config.toml
num_hidden_layers = 12
hidden_size = 192
num_attention_heads = 3
num_key_value_heads = 1
head_dim = 64
intermediate_size = 448
vocab_size = 2048
hidden_act = "swiglu"
norm = "rmsnorm"
norm_place = "pre"
norm_eps = 1e-05
positions = "rope"
rope_theta = 10000.0
rope_fraction = 1.0
qk_norm = false
attn_scale = 0.125
bias = "all"
tie_word_embeddings = true
parallel_block = false
init = "uniform"
init_std_qkv = 0.0365
init_std_o = 0.0
init_std_up = 0.0365
init_std_down = 0.0
optimizer = "soap_variant"
learning_rate = 0.0043
lr_mult_o = 1.35
beta1 = 0.95
beta2 = 0.99
lr_head = 0.00621
max_grad_norm = 0.5
warmup_steps = 200
schedule = "wsd"
decay_fraction = 0.938
decay_shape = "square"
final_lr_fraction = 0.0
batch_tokens = [32768, 65536, 98304]
max_seq_len = 128
doc_mask = true
train_tokens = 369900000
max_steps = 6185
dataset = "wikipedia_en"
Each number is 128 + 32 x the weight over its row's rms, rounded and kept within 0 to 255. Layers, rows and columns count from 0. Numbers have three digits each. The size before them is the row's rms in percent of the matrix's.

# layer 3 MLP up, 448x192, rms 0.232, rows 204-447, columns 144-191
113:107148135112114188140158110199081067118093136128098069077186137107116155077128152120095073143106117141093125127100113094134128157132138113115108
092:146139074071191183132137074195150148177204106090126186111095119141161087130069134127095146111150062122174146104130105116150136132116168169095094
102:160155129126149096120102103126142146151112101118043132144164111094125049123138112193185117129117170112104104201148139095163081124202073131123191
104:111127158148111137121173108179157145132180175158116112149098096100167153094191135157149160137128122168130094073152198138124125200130113130074103
095:131148104133083086142108085142176123161139182101142157146106104116137105140104139122132134112131108118116043111109100137114119127154142075143115
105:118149147074117138116132137098123172128145136094127122146166076061131105124129140127124159151080130099064110021123120108110134154122078096124142
101:167176117170148151115112156104094099201115144096095114128109153135108131149175070168121047110184123145161136106173137072104074179117142143100169
095:133148135178151112144165143106124169148187105147056087120163090034131166129121183122095155104148176165109128122135121163120132110134150132137120
099:132092084142124120107156077128166126128140155148120134110118086146130166136116133119145129126091110115116164141168210140150154127170128120081097
112:138155099144160174121088076122159115141133096132081092087128115076113078088190103137162168124105135088169114118091159092157108125198122135091105
089:155155170131144101147107147160133061062076124104080131110091165117155086140107126107131092108097136180093111099091113168147134068159163140134045
099:130124148125101122081134168120117182168102124125119141150137165093108154143160072149109136098164156099125043145142113134136133087137128137092143
098:081102127159102143131108091075103125123119127203079092137154133159118103142099112170133181125147140216120131106071161122166126127105109176114092
106:152191105118143148121149144116102149115142130068144136130146130125117151119081069118099109132199106110064107157163104126091164156102157125150103
105:099142129107134172141129121129140024131136125175095115095093186099138111146121164107108152133113087114116145124135091129125159109178098166165197
095:153184135168201103155202208159115163144116143141114112021176178134140133157177178103155105085168086097093174147116150132164138149134109062127102
095:113105077128157049196062133092109142143128066181139126063103125085111147108130147145133137135158158105108186091091168072151117112127189124115130
103:116115161128115152102114158126177113137112072100163081173194149129117121091176082111126133222140145118087105128171124117134086095130098113139155
103:200055104124128076176108101200112137113202090156180065100118113132174197116106150163074147124099189167112140165183150121127121141162149135154109
097:103092136150127076109158131143131159104141208122171137151111170149163086141117132158096132123153141105113081059116157109150179146190070104084170
094:139115151091181065130126122127123107137152131110112129094200145080071151165141172125157096139147123141111140214101159100067159136140108118159131
101:103118118179110130165148104132106122170118170160137135173088065119211115145094125093121097163189157175151174139161082092086116154139110136118175
100:162119086119139141127108109167116123134175119119093131093071138114145140093111188132107096085135185125093141136120140157096076108133140157102081
104:111204092149110113162123118161066111178117100144089174151078124095139093061134134111139086141100081105078096189134107140151182122127132081086124
086:126190066186096196091140126135040131166163140187149121124183136112125125204095101139117132099105134104146077175139068108130093173145132084102165
100:113095112169104176145105130057117188134200110127082114161108163122137120151115115145148111102145114130094142137121071133157106163123184139140167
101:091132127100157097118126145104064093040150196087185093091129095131182152103168140085070111173158143098173125106165088141128146158132118142204140
104:068127115124150109099061132135106092073105074117132105113122155160084071100172108112107147143085124114181108136131164128179163126049152089121149
100:057154196155161085112098111111078132114090106124084100152118078107121110112080157152133111077116147200100165106131180133133122094143155174155119
105:158097138148128075081143121162090107160136146136092156115125047168099140134140133115092150116086104116144174126088146132070057133097161101137133
091:089133119154118155124091127161156134086047096148136062160082088164137134119105165152134124141110160114139122092128123208121096098096038135102144
102:170086144111070161156110188095149137158154123128168067085092117142141063120141097097064115165129183109151124102091111111165132150138203108151124
100:157080135061154146094155099103097113176078105082127092165128097167103112121103150157129063140137102170122123181181077106097176149125103165183187
103:123103121109106139085155170177155183167140148168120131148064119121140158092130168094117106166154150146117081109114164070092147143092102070125091
111:141180116107147107128125144132117141124186069154124121192104133089178100064169067199140140139116104146098063160192140109172111147150135102146194
091:132145174069211113145104150161117078076126135154146142187107087179155153138110096114149155116149133104082145113161172109116135137100061100111117
101:121144145153122128056135115145137090147111090097148122179110148186115101137118105089102195140159152117110125106193114108110072125075135130136129
102:141154160117174147099082135145126096108148118145127110126153172128096100174107105071198100130177104133144099123123072144128128151069107119135122
094:184121120127154168143159136116091125162147142111159125107091126101063147162081154067127163133186103110125114107135116152113195136098169126126142
087:149137157135205113070145110116144166132069129130148107153080114098118138185066113144126135110118109138165153133148123164125146114073151112107157
098:148115110174098107155114108122187132081147143128139166084122123075144177163135124074150127156090156164099133072131158119159133125187114150180114
091:091145171091160159149135109135140102116142111128132118124092139104161128111185106065084156104106104100173112084115095155134194126112135156128117
107:116113135071133102142150120199111168106123147112130135138055156132101157120131093169105164127193127116191091161078147106113134179092113101151125
106:061117069198128124113117168084144079112120102099131137163155146115162078148149165124077139145119069084121113142132078123162117138139140131119125
107:111106116188146129132183102135122107164135152100137108114142093188170104095139128123113157208149110167111128128121077153113115114108109147118073
104:143140122141105157195147150092188162143136121169129083162140120136203108109139113088135118137056107112165141178094148177131126137143113082046143
095:108087195165142209183080126107070185130174086157124130148072123170174106143164085099146090221159153139125080130088149117166188196149145110114115
097:118161110139172110147066115161125202133134146108112120130229128099137173120118121163142126197142105096114161092131129076081177147117117148141099
102:138139138181081125172096140183061166089175115111122152164123142117137143118113121110085124171101168116166127116079075100151128116139068088065108
103:146157080151136114190115143145085129105168122146075111137168087144084221134137147125098085104164123111150156093125142151103094081072172110124123
106:120108142121148144162074177136105104185102153145121161083150204061096202156087155188169134123137126155097133137135145122176116151151162130121146
102:124097146159135089114113082084159100144154112172138174125106151149138156156118148110116152106130124108175165104094138129090160115135112114156182
094:107151115117139138156135114093102129121151159153114162144168136156108118145138108096146141172119114135159106083141088082139084172124149153161150
089:141133134101073088115187143128113140118113167143082144158154102184151127117130117143163151107137096196101105134068125137078133132170062127170145
100:136218194137172122137165137104172156087114114119074093195098088099153169069155149101121098112108101117088137146079155086158116185105130082179126
093:192099113143165155151118131088111173157162140084126095098138181158139124178131056174128134122123061017090178170102087142094142151115138094108091
093:148135088168137122090124158159144149126141133164116163113163066144133121103181100124153082135077134106120153165155075188119179073143177146159136
096:104129094118166122127100157097178115066152135181099101124169110143137126141102167124147161159117167138136113151086133128191052104131132105135096
106:062114138124112141155104110094123110130111094145103146121150115094126162132041183161129154074130129089139092092093138054154131105147188137112178
088:151092113124156136157049129140168153136088111136215092138093155111114070081113150129157119131171144082106102107199104063158147143141185100135119
111:132135122158129136116158083148147111102150147112173097160127157112184097088038156063173133104064135140163147163095158137140154220089052162137081
102:127126180192116148154115069111102195112090173177157069112181085100120096069128150093124129171076151159150142158109106155142159166140131120117189
101:052167128154100175181144118091084156142124127123135135136138133118054127159117060166121174111111123132161123175086154157108136143118090108130107
097:173166057115154142078086108056126182106134147072199147141122104111104155118159134095098123126088140086094030110147136136076160142133143130133121
090:118148093114118111162186134131146115111116094147132148168148142117127138133169113056155197175091161120082153134126179128080115074160119138131120
107:128070151106113120060161125090101084156106132119103109129171117152105081061092162121103146155094094129122130195133065110116088124094093120142161
101:124130121129086130139113123182125090111087089082128078097186160141108124184071080153180149091106133109098137077145117122150099170097105147142160
096:133165135151156094087140122122179144057087143123176124194183163095155202148145168161067142137163094116104084090170100106089099107115119067125106
097:123080141137151088141138214099109087099118150175114146080048119083121161161173130092160140152058146150132124167138186163126095127120126158109085
098:080149102140158134101040153067106107076120114090119114154121087202081136198122123084121153138143144132111128183168119128164215144171127161111126
094:132162120099149181134179104071096152130113144137190131108140116137128144118120149150078102066143095047134074093047170066096108102133152105111145
098:075084128070124152147174171106112171145109154102039114141153105181146145138047117142170155145185113113144086150109082139038142138115179117202093
107:101123109108122134121076170143132129103089183134105066139141174185135099119128098121131103127091135139139134193084178174127101092063121204195127
105:139141060147132117127119135092132100095147084124124098111121108068100154158129117114160150062166117056115106143153181122117080117102122134173191
088:062090128133158116109145099136102116192160159157112123136107163096142119154176193123104153079201123100085202112141091150148181164130118118087146
096:087088143196175156119210118153134130132132126100126188194160124161094130139138194099143182076133101103098119114069101147130097075124143129104115
099:139101117150081091120187145105130147146159064156154137144104122132188138141130112129094124154067132091152138130104201131146189109129124110161112
115:064135116093141157163078188108091179185193098155091123131107120161126163175143141092124123180171121119112118103083090134150194112148103161121139
104:143158131120108129036224087186127143117117189120107164090140115137108120143171226115126051137160079151172145124136180132064114165140100078103118
102:099144139085094125130127206155088138121140102087119144105107149114120146124179093129142133139122138149152171104113152105094130165087145100146139
096:082163063085087109092070105137087134086104084099113137174170163097083168113134135155090115128191100159140124128144141103111167120112145120116165
103:099096142158158151122157154137092127182143097127121125156117109142114083145144147110129150100096143200139126146117131149146187096083100146161122
097:085089164139115133165153143125125116130165125056077150153150071150125157127050145187171171123098115113113099071132157098067159143146099080146186
105:106044096172161137058103111122153133113116170140154161144206156101141122149074152123121129137128117138134132097185185156127156150163105125072118
102:080149101108136133190075111138131162147180097118150119097134104143134158117151179118143110101116172095081110093085150103105073123144156097178183
093:084183140137097140148122145145154160143087130148123199089166079153102129097094149091107193064129088044156106163126144131125124119134153153137158
104:124038111119125158139174186164101152121112162167155188138088138147084166145121149116140060176073157096145103144111159150199147103114050116142140
101:136167103184115098167098131134110067185091130149097187179089153140161161133113179103105152151192158147168122156141110127108154111106065128136151
108:130099120146161141172145122056109162101111157049101072106088074137070154133118125167131146188074154152109095116149170131045125140166121143118139
098:112160124130096147147106116088096165117150161174143155144122142069139151126173164095092084147116091109130149165111129174121082131096134103129128
098:102122170193134140179182182112122128127162070176160121147120114113100107049119073111092104130127162154149130146089102164158110146128147127087158
101:162199156120109099120092082187085143055108125128153129145107124159143093101172151110151138116157177128086130154140096138174115099113129180074125
089:149135088080092171088133152138117182181114159180102078162166150145183101165149111055130140153090125178162101183141127144081103103155117102100124
098:153081072136157097118104124168101094205159156146129117100184151153083083076086165134129186102124094128139102140151099131100174149091098129127144
095:131102122141123112145116061101122121099123149096132126156138155146148120152110131125095131107096063082118127104148113157145117134106188149079168
105:123160145170180071133163109130114142125119132070105139109116115118163159131108121158115090100103081117186106148097129109155112133122151093112205
106:105101180189144114085114107132182139078183085185104115118121139180217228139116149100158166100104184093176150111167172130077110127123105125133130
090:143125027125079110123126123133126110181177083173185144139156125126178164147145103140123144220145055136071135148103126152070128151132109182126134
086:145100086176107096182137143168127089132122121116163167149123151183126200064098134143139188155159176172186100156150125112147097107081118142113111
094:151127175112101107165190071128121195167176092090148151118104152128166081088144096134135147147116128164110105209086172060053170118153149115133123
099:135140134095148175073091133128150151123125161125087115162120177131129114101056123164146111131133108119137140068144077126124131234127122079088105
090:098171119117079156125138122125125138185088164090069146160128175167150130107122178106144116204134117176158095151140142136070114166149098127125154
100:093175169144183106074104114118166139140087136203106099132127129126222089128103140134189105136107139100114165189168139142151154130139121145099151
092:171157172087150069138191113086150134112165157111112140145094169127119158091157191125162146138178200108145121088140132129097095119163091133091153
110:128075118142174097061062142050146141092167189105125139142116120117099183128150129168159139107119097148159114148066104076117134084123136165128141
091:124128139099145092159205154131170188122116135129107208161095118153123152057121105179124147161130125084097102069099114083109142187159131130114120
096:157194144137171129142122173129135113127166127090115132152159143133112140090131122134143141104130161108184128113130101089189116141103188132093129
114:121138128141132129134084153136105103084108059123177115153138157117148117107130088208103129202157139101130135108120103159112120083133160161177147
097:200151179129145115155183139105148142107113096153128207099184095098117188134131136115188060146122100124119095136146140146154093130098128140119106
091:129165130101181189093159143138132143147181167136116124143126153155166106124141107091148131085090191144090159098130140087113217129126113126138115
094:073120125200103104115096063162120152131125121143082159157120172153166150120095157130193176147132182127154129121151132098125112112093168095108148
106:116163116134121145162114123156149101099086152084170111121116062146088126134125118074134136103045096155090147133137168138134132151159101070158093
104:106115141122114120111064176099102098170150117132139143090142101073088106121101147150113093164064112129123124089113063087150130107141129161156121
108:120073133120077100159158084175098105149148143117117114095146129146178134185135127131107160119098133153126132124130136191148146143112172112106186
107:161100158179125080163160163074155189147161110165164094170159113109122202093095101137107133132063159106081176084133133134071154096132139072150082
090:121182129133179153121072117132137090130122074094163082093119142127112145167176165134172143106121098112123092077116087165120132090116155128113136
096:138132125082149153118113126180162065100124142205144101154086152143151097114093094132136122119090140169133113191117227159117123173139076116137137
102:149089101103171136110122086177141140126133113108167174103124146131169137083171105107130138090146137150141132148095122141096138090120140182115175
103:079118161090165112105132159153180155111141110107102149070153159152128164121126101160094143114164065144103123117137148127193118190100096185076122
106:118108138121132091126117122101134128156213087102127141128086146131168109133163150155170126125158153140166144118106102155127080094106143144114142
096:092153163090169101109151139073124125169102066103150139128163084172051146147125126092113148146118179094129082117095199102128114183051190113133117
103:191083190136098128152122094089115120158166101119113151101130168152214138095095141182143070123165124146152086099121191152051140130126077107098148
100:170045136093109128155064085105116120097094117162141092130089125103069119090156167135127155086132178130134161012146171113127122136111193131127147
108:131107136099112089136152117111092085115162101087112155067075163155121109108140104107173180188130103166149101116072139107089163126128155099120161
100:117132092072121099113092110119118131153063177052109135175142135139151059122136097169146071125197103116138127099123152148075089160134112093158080
104:144150090150140161126134150104130134098161143196182161119159095201130150111103144068130164146073126137097142112158163120108162130111073121073091
092:153172134094165060120173089081159171158103136171115185091127127055189127101146076100134102136095145125208071189145147129120086178099146123134094
098:152093122111154104108147148097148148138117072148164123113125125059089071141119169136123128134155123090149105121051098106093185184137025136134152
088:112178076105167133152128183126183143161181141103129168074129182102081148157196060138072167129155147133114118143187087133157124133115183108091177
100:146119095104118222077095162173124077078144130190104174091107067126124127160059155098128101122157123139081142035139084126136133157133143166222173
092:178184101109087152147101117107107105071154155176205091118118122070132129129129169121141148110118059145133087134178171124104129132153094151097136
104:148095076132139164096104146140168114118170096134096155151147060121133168121092175160112129097093170142141161079122204170143121128094131122149084
097:145170134098152139157148085113144131144144180102126147158188159141120146144098112115207154145147135173108055144116072164078075094170136104114088
095:120112131104178077098148148102062051148072159126103182122140130093081141148110135159082125126089162112136132129188111126099159128115159179150131
095:196131151107134144141079129112167147034087174069103212058196130117136124114052113167133171171090132149171146181124166081110122146113147119155206
096:103133090119129156083178160120134105116143180017152181081092168154129128118163127166113054162118134102129087163079070168105081139108133069068157
095:175124196114153136093135128058146105060122101127173114062150094174114204105118094130064131143205171130105134160098122138155140164146115095132144
098:133163123158128129119152055165105159125085081167100146103127140149088148122144176097099148110110130156117140115174187146119131083148124161123048
102:147122123134140096094097130175126109115169142134148139096050143118141145074152146098076164090162137096099117103140125129098100077205113137070139
106:124094135127146119123136155145157083101093078126121112196141114146109120132147074165107117145137110138214093092194182141100172133139107100086163
099:094089127079105124136090118194072118105111112076127115156110027127138153162172145150164167108130145148144158108128157166153121098120143110062134
099:085143110122135139162090123173181110110147135080169115122171084173096130119094099112131186149086140128165178132081132149152060072123054149145115
104:079124175134169127135105073190165073121066142148149120144122102147162147121136095099108124100107126152102123191165183173146163213152094072150127
104:117118172042096150126127143130124130115142126158163123146173131098154134123133155150068133111154105106119160127163087110061107168148129181151138
086:173143150142103128147137119101093200142149119135101122132088095077133143172085113120153155088190114159105057159152048142140085164155101097167060
112:123178090126130116176151145087180071136205136120165125088139091069122146131091128125069129143108173089127169050088129138156098067152124125117121
099:095085138145109100072145161100180137093146160116166193104111089096068130173114189144136176097165143112090116087156145113132172091169136138167155
109:129051101111098108134117156139155086149061091099194122122140135117133125082143093133089144119085089125156111056211056132094163113109121104110123
108:050108111077164172147127126117162118151051119091143144079106126111073138098067141112163090095128128125086092098181097127148145129098151108154113
091:148133128162154101154135104120103164118130125068141097100191117143178145140121087115160141065102081114101148113176177149150132087091127127113190
109:111116136131152121125135178111177138148172151110129153156138121114139127102129092151108123134109148132138123097129115111137127144110121198152096
093:142135127083161127116144152088001088098166167125109114115095186077128132079143160078146141082158155100127119162119127124097105121071135097153152
094:141090146138155109151145084109151133097103082118141137083124089109211102158186078084155100135128143189160131123188090068156113087106197106142129
095:173171103129164118124075177098136114124144126124176120188167165151095180162200146128139128140145086156145110098152107138120103125131173130145099
103:099153094127102121102136152128102062124128113124107090119141137163144080169152103095191088094064156182091134123079083076175127105148158176142147
094:143119150106134185114168116140146120115168121067105133100084112068215133132089132094070101135068143171096115156155094116052112078107188134142099
091:110110090191120149120148068119173158104094115146195145139101107178164116125087117129120075101085115091067127168116141173115128103153144096192062
096:165133111124088146120131122113110111154114150142090134097110138059128108128109136092188214132155102151119108231154148159114156147148105137118137
095:137094122128117120145167104137079139129155132112144156093119147080169069132131111125160091122081129149123139106086187111089122106182091127115082
098:134092109105159115207151151162061118086107102111112124134129117074134154161115089119120061106087110154108123119160119211116154207143113142095123
097:144154131159069120104163126094034093182169102097130120142154090153118148139066156116130107140140118125090146209090120109090098085135111173131109
101:129136096151129205133131180131089103110124125224108144147120157121084156162131143134171112136115118160132136109142128107132139152136109090124147
100:103109147138121118125155137134067144190148120130076104133164126101067090143090094164144146117115171155115143132131122154132117120139089054181144
105:173152132123189119148127087171132125102109103151101111089137132089080156136090149102039089075126157137131098078163123120156108146153086123163112
102:101113154145129097127168160088139137155093158150088100192123154085125188124171070124099165177205102118097105142122141131091168080155147117078154
105:121185082126144067135163127149108071090102102107150137096058126068154120155112150167066098148148085112149125132189138133146133119179163154134155
099:140117081117157171137138113050116138112045134124129110122115059193104112125098182135160077115065161147138178207130135079157140073147105113186112
108:160123129194054157115146109116079157133143086150147149146148130107177089158115136173163071078145115123166131130166140130122139150038079151082158
101:159093139106076144110075144104087088088138082113149144114057140112124071173141138087133166155140108104139081147109138104098168109146119126129116
108:124142078145151123155123117164147146154128156138070113150104103124133148131165175079151161130181136209104128068135143097097069087079117093091160
099:089120135126125069140146099059099093108139080210133126113108104134133190056173119116080106121124193113120154136138130139143116045120191090137081
095:148054138195130123110156125124138091139141120079139093130151096101181121118102131122125150080075151137087155177088140162124132152104114130140121
115:158089078185083184121110146155122134147213105157152120124133141138083104113136154131145217148140078157116104134147133058097122121138066085160102
102:185117101156107111116149103089155126104130161140144148074089143109151115116105076167136177154137113057120085136148130138063078111104148086190140
103:120123145176135104130132106113070141150130139066092086080142130149144119092134098143097112146139123210087149060170122154134108110146079157082169
097:128180091203147105153125132132074135131141163125185104163088094094100124086112126092137104149097150147140110106152178158077115139077144138149127
101:109143152063110113096123143150118097108134171148110166133106127148120155133149127092097116096152224137142160125097155106066114070103179161107106
106:093160135095121154123160157123137116173080098118103098120110083174102088071088105177183143158173142106125094116152141120176172105121114124117166
100:148098122128112101131175112135159158150091130124147127124079128090101099129099121107136121158145133094117107119109138071107096156094078098118152
108:077117098137146115139143118129098171109184120107140097128184170107127090088118129167037143094136120131160189168115111153121134110093059121177139
104:147118165098101121076115082116128152112121116134069119180113107154039152089114107153158173166071097174135141175130117144162139178121178174210127
096:081102129139161088149151168087152120120167164107126163132190179104108192124166165141117083134078133084134088105171141133142125117092171165094138
104:148184163108066127164156196123127130173174159109149145114179170084087058057166126098093092158187100185089125105124103166156100151161109089161110
097:168150065084084098114155126148131137121109068125116092127140070056133126130148134134152156070166123104127119128126144088111083062119203179083098
095:095108111141143122165102144128158110150106101123087045167136118089123113138100097114147144122077148078140094076085107115148142157146178172101123
105:167087138130181141136122125179151071098081148107136063174126181155105114145122079134088112093155091156131124165067098104103132139141167105090110
104:117123113159118147096109084136133093057100133125160118141100140119152096065098117018175107154120146138109159067159144150128114087065078179115174
099:092128139148050058129150120143154144171141165155200131113099087129132085104126115116149096113159149129151076101100151160131035072146112115171136
109:151069172122142136154113127138138113148047205144123113098106132085158097194154103129156099106131072121100095145118087126126128103086107159142109
101:132071133172177064157174154117146170193100161158115117131120092120124141127098135137142064139156161109168108111153147104079071099139102107119076
092:095116060130123107122069159081102112208106139113167133123154118180099156147147117133107075121094120151102185183125139115147076172152096165112109
103:148092134128110153081110204105108151081192106170129165073169134118066087115120214106155114107113091157114084069123198168121134205138147161177172
098:125052184127192099125156097130084131116147137144143160147137100120130142131121111150118113103156106096147086129090156193117092111115174143091056
092:145172078104140105111137136090157098146093127117156125167147095109104123082088152100054109108082078119184112065136199091156126098151140189128143
103:133121114112056116102122137137164145102122174164104148171142096128098068097073102162145149128040128165217133142145175185116069137158146143155089
102:125164212161110099155110137134128125107109132103076040167133131096130167087120081109124143110106128126152150126107095148111117201116113131086156
103:111209119116161151161112161090116178085173166141068114122121147135084107092162092198071172128111138095169040113128135149149047068132180107189124
094:147148108083148146107172131161127158146138120110104126140097055198076137173156122132148178102151082134120000106164117146107052165141173149128142
096:164174131130136139136082086179081092138108110159149135140176165161171162152093146125184072082095132133189146118133152149153111160079082135209146
104:134091171167081131158162125120130133072109123101115122137134194119125125125147094115191127054105126173131166183166131124116136088198109165143147
096:088128117132113134164174163092179110192128185150068163093154133099133196092117166117107117113131087126123111170081149106156111170072175156165080
097:142194119108125161137148142102126146172150145142126112063137139119131156126136125162127084179147141172109110088136113145127065080145157140152111
096:147090149098136101113120123100038093127131188098147136112132161137055122088139114148131160140128123105137134074151102126122078141124092084152135
100:128111081170160093116137092076108166092084177121140152161132136137154118182136117102218056120120089109132120111184110130160102118145117089062102
106:141155127122184131170083118070182141157131184163157085141141158126126159132113121165145147128092121096104118109082172124124143074122030126083146
092:064141150146139104114118183085118137135128122172186181114152143142144111196104135185113127192095160107104148071129104158120127170103083163133228
100:194115080070147127129102192115154110168107123092144201148112161166148106109101127082117096091165201099132096094107047079106183131140173097094112
099:193165194103185134044127142097149112088133126103183157134121147147119184169141154187206158132118156179093137137103144146117123127115145131145132
093:076166061149124088106149122119134131160106047115140113138125086140150182179117130132149105096171152131178096166150156201165107099080149104130155
099:128077095097060101174097160148162144139119133127117123139112140158077143094161092096191116154089140105119136106192087141089150060116120143097103
107:147169108096074142132127128120183089127193107107101207169070093105051153168191193110081180170176087116166136099110140111099117140116085092118156
106:187100156138101099162095071090150130088117120149185098087094091180110179112169159153161188139089079139122117125163170140128100094130133098107146
095:114143125072115071155120138101104121146124085180162150169120110158114139108092056119111132181164158107110142089153120107078131149111068081090095
098:148212080095140084099166105148120102100086179160169128126146193122154139155103151117146139114150098087098091112085070119091128087075115115111098
095:133141141091106107097092157100148125161115114115127096133120154107141083153097110106147077067156144071177116085115141100092099141145142116172097
105:106125177193131163141139149109078124077149136134199147194141110178137135123132201123150145139152157075133172161098137119116148149112137129052141
083:140131090133108151138096097142090120118145068160090100190054074178158123113128089170103084156161108159110149124172152113180103118110142165148131
095:103096149187068124173154091154176196086064119108155107116080180093112117134085077056158112149068087065098194088165181119170087134125084085127110
095:121151163139121168186119191093084146138139092172145115134101149096151140132179114116098035082151143096149148126163155143154117130144103085117143
108:088117168170148153102144148130169122154165095151164174129132147152162132093077080191084141189088171110172134137067149174157106108096085113128068
098:087167098112139108117129113153135136068081070125157160169119132106074192132121139092108117130094141116019075053086104186091081192113065172112083
112:152123109087162112110099033188147101126108187149097108176158132159179115103125144133150150109143084135150109131183144114147159116142137170125185
102:090090152187134151133157072110162141125130168028147107079111128126138147117088125151087163178143104148051126137127131087121110145130133163113140
096:133105111165142093183129098044103126101163179117087127143174135147086145118111137126122098118122087149132135125153115091139122084139098145175144
093:127114137162116107086183145115098105155105163119068143095108092143150200116125190145125123200156103101097069146110139103142096131195142093153080
093:096173136088139097112177151181150105118063090071086154138094115090120143121110131150149137149132142144135136161110145068047148133114136157141161
103:094095107147104129147184124179129115125146136124092146129072107122120182140103099220118165148120130035138107129116179104075121147093155113073142
104:151087190114147112167165143149149075105126133167097099123095155158082136146130091118183160152138116116081068150091166155117170129089120100124101
098:119190136119089117150151060163059182151101131144080109117135171131140128102137146208161090103109147122116174174136129205138134129100113164164172
101:120148191139114166099127177126141101118142095041078158143134064168097088129112085118104162125160180117113130141118110104083161126063108129075154
110:126105123140148159133136119139146154168130171122128105156068140142098102164121174145172121099062166122159140077153117085211115120142174081074115
099:213198132134168163125128113122122088059168068121168091054088118145149122119186126141093096131112153143149135146126125111116115129083204116134108
099:079140134164088110163158130162129177127153134082130112143131105054133131096128179138144110152091081166061084163146134141133135153085132105141113
097:115205081111103113099103159144163181100160173099082131147133105107135211073143139144157084165115118121095132111108122169074138119126158178170156
095:113108140140117024093153138135129122178101145163083135077133203088154117103132165137098108094101119063079163107160106078100127101143126211138120
119:115126160136089149166140075130103131102132121033118120087101169139106159110117142172136079088103140158138108106148111159094146104162076098185148
089:199133089087122128112072207143131152158162122163133159156112108146107097100146189093059132136107096135146105122128091126179176080137105130088107
097:097164143127179116164140112107109127144063108150115140196164117100106143073131129177164171083121158073138112113122106094127140061088106192133090
101:093157096090165076127156109143089141134123136132103114139058134068063087090110135146129086073102147170087165157098180134141085139131168147138103
107:164130107174123131100136143122130135156122093140112115161155141109141117135091137112202119168015100108122129143106103128161152128094167125144145
107:133084145152106121094110126203114129100106102102105123148177128080060096126157137095126207128154136092094173119162142104090130173138150152140124
102:180149079124090084102095139137124136159145094164194177116080098117144168134090141096089126191085111094108121115158136126099140118178146164080131
116:127154165087135077153166130163113180035145134144192137084101113184126110138147173099170108120108129132164107111151104085168145112038172184099075
102:105102107078127135187108168125077131142114102083081137129124099089152171183124133128142154151099130127084077093150073136107136135138106093151130